python train.py --n_layer=13 --d_model=192 --n_head=6 --n_kv_head=6 --head_dim=32 --d_mlp=768 --vocab_size=1070 --activation="tanh_gelu" --norm="layernorm" --norm_place="pre" --norm_eps=1e-06 --positions="learned" --qk_norm=false --attn_scale=0.177 --bias="all" --tie_embeddings=true --parallel_block=false --init="normal" --init_std_qkv=0.0284 --init_std_o=0.0 --init_std_up=0.0284 --init_std_down=0.0 --optimizer="adamw" --lr=0.00269 --beta1=0.9 --beta2=0.98 --weight_decay=0.23 --lr_head=0.0118 --grad_clip=1.0 --warmup_steps=237 --schedule="wsd" --decay_fraction=0.63 --decay_shape="linear" --final_lr_fraction=0.0 --batch_tokens=131072 --seq_len=512 --doc_mask=true --train_tokens=425800000 --steps=3249 --dataset="wikipedia_en"
Each number is 128 + 24 x the weight over its row's rms, rounded and kept within 0 to 255. Layers, rows and columns count from 0. Numbers have three digits each. The size before them is the row's rms in percent of the matrix's.

# k: layer 7 attention key, 192x192, rms 0.0655, rows 40-63, columns 0-95
# q: layer 7 attention query, 192x192, rms 0.0721, rows 41-63, columns 0-95
# v: layer 7 attention value, 192x192, rms 0.0539, rows 32-40, columns 0-95
# o: layer 7 attention output (transposed), 192x192, rms 0.0527, rows 32-39, columns 0-95
k40 074:108121134118120091110169127135129121148113134100121139143158138139130105114144129122103118141134111153134110056094173115105130127109173132139135202145118136113176168139132165133120171072129101102102131125131122126127147113117152112108129123091145156111126116119185155123084154110084107124
q41 075:115114116159136128150094105124156151054114161107133107124137119129148132157139103105149164071149162126120115149115080130117139106140107146111137102121133118124117126105116167145129122106076146158136176113129173160166136120099110117145108122121116113092160097114132126145158160146149128137
k41 075:100183074174121119105120113150140136124121167137114123109133102125160146157140098132143150117089145133089108142133083151141131138113109143102175113154163122142100125099084097166132070155133100142094102119123154167118124134135125099108100120132134126116145100130088096142163095156144146130
q42 075:130138106142141130139099108127115117076111163122125140106058074153159147138129157114149163119095112138140108119103145136140114109160135141124119072130137131081137126123159143156138108161100151138130110138147148145089108152160162131136159173147153199110157110091120139118154123098111155166
k42 075:132114087166101126160161103145140113146087146142140063131097143158108124120140086122137121163130149124112113113141131151130092159077128116096109122123094120107153153143106133161129128126106110144140156168132133112125155151134119146127121126139185132099143062139154140101123125100103132090
q43 066:130139138140119165106173064137094169112148164085120085107118109130125104177124116135146112121107107117101131118121109091109079098136136133105179131129089131076161124173130129149080159121113146142128152105133148139098096117145136115113159132169124156134101112133103133120103120163126121174
k43 062:098123121096096111178160127100097173144153119140057065123126120142098136133143143143150125153165105137149139128129128149108103105133113094120160123153122142138125137133144134139099115144148099092149105126116140153078120130176115157084137139056143112165136129188131135109101090122115087111
q44 064:115115177126141180156123114150133127146101098134138153097136132130128136131101137099167130130117135123137130117112114128142132160151122138128127122169127127158138195131141088127103122158150102102136099104124095141122116143109185086150128085128127140088118112132160142151155122125148140152
k44 066:096119215096151138161104082147108179137090125124160165155111121146108131138115145138128106124152136159136119125147081115120115115143127077112081149127143124135141145125108091141135142093129150122136118138125122121151114138131150159136152135145087166093074108117160130166099145134130157169
q45 072:135128141161123141119137138136144131128142125151170111125134133113094106117119126137103112099148188119146134135132118088136151117147144117129189111040132116054105058128104122127129110144138159120158149121130126117130098109156114129124123149132098149135159113139143112124153128139116093163
k45 070:142135076142125128128139127145144095112133052149156131107149120130133146133120151160109141129124137137121126162149150125158158154123105123097185092092160108115101106130142118173170101162137161121112113074116119132087133143161123110147148123085139145139156131130109108089126120130151107139
q46 058:153102169129136115119100080113175117151083125093098146106184143163110110153132147115129159102137111130145132151120117154116116142109113112143082139107109157102138126140111125147123186108118129120126147113127124117086135137142101106149136108165092082094161106087114096137142157127140140103
k46 062:111127197146158149125120101116120137102176118124144144128132154168127104125136148147138136107140131076150138204146103116134123126167130140139125144101097128140111126121117108074138119142120157155116116159116113091140077114107143138128101122114125144111111178146130111177118105142111134130
q47 073:138141149137118132136120123103134158110083197113117097118187093125136130136129112115126173109158111090154146128100087165105165126151108113125124112112097124101106115138067130136117138119130161139181144075128146144137092113123134103136150121136097130131132107157105124126129146126126138107
k47 072:121143147110119117143113143158143156140137134124139138103142135121098147161127183107102134145098135144136126117069114144145157119147113123118144139131141161153125128142136059136105130171125140119115091105123130187113139097069140082111147105111097117127166137100128108197156115151134089136
q48 065:124116166156092153138161117111163145202064117115104148087163132099115137149132108141128118073128138081159118167120098126116137145169158174149143166092144148092081140106126091102117138139139134101138089125129086107128085154128141098159156130125159098118110155092130117151154124156091116152
k48 065:115112197110146150125135063140098141151153084108123162142122149136120106142139163163099108117155120127163110170157103125133108107157125144133105133123115144125135128140119110089140160107124184148148087125161117113124102110137147134114141122094117137111090161139154125191136091152108118166
q49 059:110139105177137109133113076120161121113077137103104146102126088124122171128144101142119138069139124109111098177128126136122117161172156137133127131097145131116138144105170112128149153119118121146131141117148120117111076165140085117118164133116113120081135106074125104149163115148110148140
k49 073:125102165122169151098127108143103152151169111123128169131097151184128112150165160120137109108133131100120112180177113116132105120148136130166127153130118111131141151137121113091117124128134153168121088149152130121100085096110171149102114110118134147119075149146159135169153097119107143144
q50 067:100150150126111150109116162116105111099152142112130103108128158151113105159129113126153118177115135118102114130139172105145170078069153099144104126143133104115106040101146125141155099117125118119128100097119142120168131152152122187145123154143113145120144133121113117145112118155123133141
k50 064:134117050184129079133145151156121120073137100136115128112133163120141090122145138139126157150163110105116117135138168175177130134078141127105176143122120095107124128142122147156148131109128097129080143139141132061094161152129117118119078158104160125112148136115132136077137151107143111096
q51 081:129131157168117150107130169112137122125144133172139077144124079066106135135125132130136104063135113127161122107141132091149134109181112158128152114131137138133138120162054141127087126152120151098124175138132127107106127123120156120142132119142145101131114154131156151153149184129098137123
k51 077:139163126057115128090146105124131151123139154128138110156108115108143147124134071157109094108143116147130099112101115144105139133151107118134141158117142163140158154103123153116123158102129094121138098109148127149126131081161163132160152148107145117148118150094086155154126139126121137148
q52 068:112126079175091081160112118156103143112111164147125131130129097152156113099120138142128126118119157160129123117133097137099119161139072108168086067123155137107108143129189140142092126146123167161098114106134119131141118133120130142149160124092126151129126107109131122142120132100086136138
k52 065:084117144167109092165130139137120111197068150119123104135105169119161161128120153123116100136119114203151127081148115088120106102090109143146159109176155127153135112163104105163119101165115120126127103118134139153123134196120161113116099117143147128138138082116130136126135107132104105129
q53 071:160130134120135113083107110106118111139120111185093162135145131137153150120142086111133119078171134106128130142134109109122124152104103143133098150123119121163157178163126170126150162113129100152167136155135100092140128116116089105091135137143126109127134116124111133122157107127140115079
k53 070:131138162072161122082074127118110128117184119141094130127141146165131143153135156112113122078144112116114154130101086089164135087205142130162075162126115165113117145152128144087105129125122122143157133141137103142134109104121161120122132110136071130140094144121152143144144123173139129148
q54 055:115119106142145137127137098117148107133114082163121177106102110118137154125112128104118119081144138091090119164155149116137097170136147118117134118092146107118143155113170114089144137147123090128159117127156115087130084152142095157089143119078128121093139131111170122152162129144119151120
k54 066:131105145100183140087116064130104134128168106141130163149077172188108114139143164092134121103143128110121122180171121116142118131168185118147114144141118121104146155139131147086129132103132137130141115133153113116100086099146158157113134135138133145130074128138166145144133120105106134162
q55 071:116159093137147104096132081114090132099123143174131142120097118122152152113100104146130168083125122125085123126140112118133115144117135122120148142140134127137138148143181126102192117128121097159164103150138170111108107156120133173072139154098149131117111177181165154130140094121121154118
k55 070:138105089103103137108124140132114126140119160153127135132100134145098159150127118084150140126106120128133150058155159122126116116109142102138145133180107110109135160125149104112136141142118101101152126140126127125123133137151137120099149129148122107137104083143151163103142161156100131133
q56 068:151126086166135113166130114116156126093157123201095127101116125124128140155148101119133176097126142121097147134133112103106106169097099116114094142134159126147171149159164153127166148100098122149157156148117152119134130118094099136072116138126118101106135113134100136127129152136133142102
k56 068:148131107155146131160125114113143111094159083153124092097114133155157137125107095118155133074155116096115154138111124123117133106153133129148110131115101113133112125171091119096164105165103139169105122149129153124160106096092105098103088129129119148139160139133129132151127115184123100126
q57 071:144145147133116146102142155144133146165135122194169130155138136117080130081145146133071077120117094138157133130165133139142143131149149150138168127092126143144135097135078118123142094137161160099088130188127127086117137148155110147151106135117147111153111167115147130116122114110112111130
k57 068:160135112122102132114136148102118123114134134141149157143139076090127159119127069143122116108122114116119140109147147129097210122120083136107133080089120111144117118112138132112138155142113164099134116088114121124095146143150116142176146127143134112146142173092116160096112150115137129154
q58 065:162155149107125146092152105124090113144115117145113106199111091108130136099157106129123058135136104126148112096112160110112145105139106144151155153068108121127134132121125138129109100127130146125131144120137118078086124140181102079127155177173107195165103155094133130085127088118136073130
k58 062:164121117117116110112114162126101098170129139152107101133146098118126132151140138093143109147133101163122131088096117134161137135154106129136107077120121149115124119128162136125112125150134151105168123151124104145082158153135125127156146112128134098134121144117149149069161112146139121090
q59 066:174126122158161154146138116116154088124096114179118183107107128125122123119107144134104126065080107138141103149134155112134107170159154126156146111122133136126164158125117099108158115150147126099160120133132112089106108160122186086129121133133179114104102161114196155121152149130116151123
k59 068:138112171126145157131126080140135136099112098135138127163096113170128134145126090156127132143124145121120118151150171110124138115111163115152062127117082132081142143100124127090166150110115164126179141140122089125125114108134132136147135123142125165097101148160182137122089130136107145183
q60 075:152110092094161130181135161138173107145147067151132157112102145104103130100094154130130147127130177138127133142147151124167131180158147134080137096120163128147090136120158080105161103127125143110155134136137097134139106118116157130096100101087126079105117105171148139122124147129142107125
k60 074:157124128146121160144123109116161110121116110124168155128072132154130112079087087146154165108100180144131123122157139107151143192121203129102099095132115127103099142123126114136149127053127156126136130118145109150143094112144105129151118135151100163152111105143124108116122149084135141149
q61 056:130150135093155127092130151092117125085120155120131138163117108155109116107089158110134135130119119122145118099120174137146144113169113159114125113123136140119119101149060142150117093132115100120154136132136131096135170093124147133141128162154132125172111145175151118107102136113128110116
k61 057:175159082132086095094123145120127105120109192135150089124140086133107146101101080127137128161125149143095120075091166144140148150117127149113121123152152174134120132112166156156103137125126081118109149134117105157118174123137126137140158135154140122151152110099113122096123169101133133099
q62 074:126124059146155088158106140143158117131172101171133160110111150099142144119145093149145152104160136136114136134153087130112113159117122152122111113177150143196100166144152153110164144110122128140110130124125132153167118093071133141113098101073130085110099133152136138149136140131135126100
k62 068:113167101101092149092108122138152109146110175106127157105160124114167172133131081120141118095079118169124137055129125087109144111133151140141130138170135119125161141118115111126129108114115099114144128106142154186153115121145116090111114120154092166164110111135125175156126143173136131168
q63 069:128135104107156116107118133125119062141123070153112112171070117110163145136116099131144123128125123116108115131115150114144110088111129147084124130126123099173157130131188134156128116123114083103134126132127111170170133117126141116126136134134149135123103168133165148104094110137132144140
k63 072:138114139110153111097108120121108138170132150167124126139114158203127094152145136093129101133129130118132125117121116106113102161138154128146126173129143126076129137113107150110123111046152084159179159160149128095141117114118129166119133136140143129112080066153145152140097151121116146125
v32 089:156113114119122161117102110097129068151142142113130169135163131150167161103121169109187115128105143129155143117133141130144099111159141149134140119117135118148090193139096096125109113100107130158095143165133109137151118106144153112134128106159136141158111135114080122129134159133124118104
o32 098:104168129156131146114127137161118163065155153143124125125125129136120056156128114143104129129128103091086122107134138109109125127142106127147136124141130099114164103101102142147187141138139108108132119108131164136106120139121114143122119136091099135104136129141158144106139109136160125129
v33 076:111108160093118133116102105133147110146180144090167057137139122105134119118112106079174150132166137128121141122145134117129128100155122077138076125150128131099142172080146129127118104103157111137106134120139139145132132191111162088143112136102113112140103170094121129124096115142130119164
o33 077:152147099137116120152139139119095152127109112154079236139133125158111107135136145175110102137095114119135096138094124126123164121121141138121147115102134147163130120159115109140143163107090130124131152136140131125129118094168082171156124136142102140096138076119111119107145147131145164095
v34 076:099171127110127129138108092129117133139122119098090133131117078178131077135100158086132157134145167129095125143107097143148122141137123137147125107130142085099137120161106094160167124136145114147126112097128136084131127138106106086118134118176138158132141093049161120117162135135137087117
o34 076:128066121149135154119098183126131099112121105165160146137129144126139151102121101154118101126106061161136138141130115111129145108139149150110136129103121143168132130134133133133129139145124154101106140140127109158139104154164139127129146103104115129115131164150140119094102102129111162158
v35 088:106136114135139151128149174107131139116103115122141153170124177100137142104081111095136087126130158124159126137115158107138129156130145165145150135137118111095174092120109198132155094156082148122120174127134130133121134138103122099139099126127127161158143162110137123111149135157127046135
o35 103:117115118159106142141113115125133107118108156139096127139163052121110136121100140148153135084133098143150103112103130154162113131120106124127108111091126104128130130155151112144097172142114164120131137137180126113120133133132123134120173140122090118058153101112154119149112145109091157133
v36 083:125130161119150141131088139091120179160145125126154103118146155136130153107123140138156130118140123128104120134113168127109121122125104055087155116114138088153145125146132093168104151182124149132129163162131105115117138171107121178082158125103126089137100140135092122146130119142125106092
o36 083:140148092147115124133154093140140106095142136119120142137102125132147126147114155117091141136143129149141088136184117163175115121111173164146118108137117136108126126108143127115112120137145130112121096124188122110114142095139126100179125128169128126114177140109162112171152152099099137145
v37 070:094155131102121086137127162149096125136104163090097129130156123117140149120132097167123109149171095121132126130102176136137135134133109170174116101170137076140144091126160171136159114051117117128110166138130125134093130116126085127098084123133145126109157117164123106136117106147126104118
o37 068:140090133167141118114131135127147141138128149139117140153131103125148158127081169105137134104117140150118210146152140114144090160134119117150121137084120154116141166129126113114072109166132138127139134146088142098131119156108138122117159135113164120124158160102121146123127132105121150145
v38 077:159119076140119104137129144111137131124155143142143080120109132121140141158122116120103093095140158128126128140160121029147107156131129073103127146118146179133120143166131120167106061130144103104121158214127092145141124158117094133125124166106121165107103115124164122130149092108132150052
o38 080:091138173131128161118160132122150119122098105125085136100147125153144110115205131138133145173144085093112128119127119185119110106111178121135112144117140125150183149090123119106118177109139113145155098060094143141131151112157150120107112096167119099164116117131090185141115153137134163158
v39 084:120119170120123110119121112123115174108103132121147126137175132154119176111137137122159100076139153126120124132178177104133164146160112126121156118126152091152159100118123090143135120112101101135097168153127143137118144150121125191137104134069103131132157141136104114132138138109115120057
o39 087:116138083147157129147128140135166103139149137149105126115117144115145103117103152143108148187126096109128185120110121148139068165097155137128092133101115121105142158129136112116134106145181124117148119146123114117136109119146127089088136132172148130132107130110145158142125117128139142149
v40 076:166102159148100137132065117114138106106137115141113137117189113154099076142103118166095176112098151134112127119127110141127146093122148115142139145134125103149141163175128134108122147082149135110118153101132162116121153107140141127131140146141108091107142111074143134126140169152151133168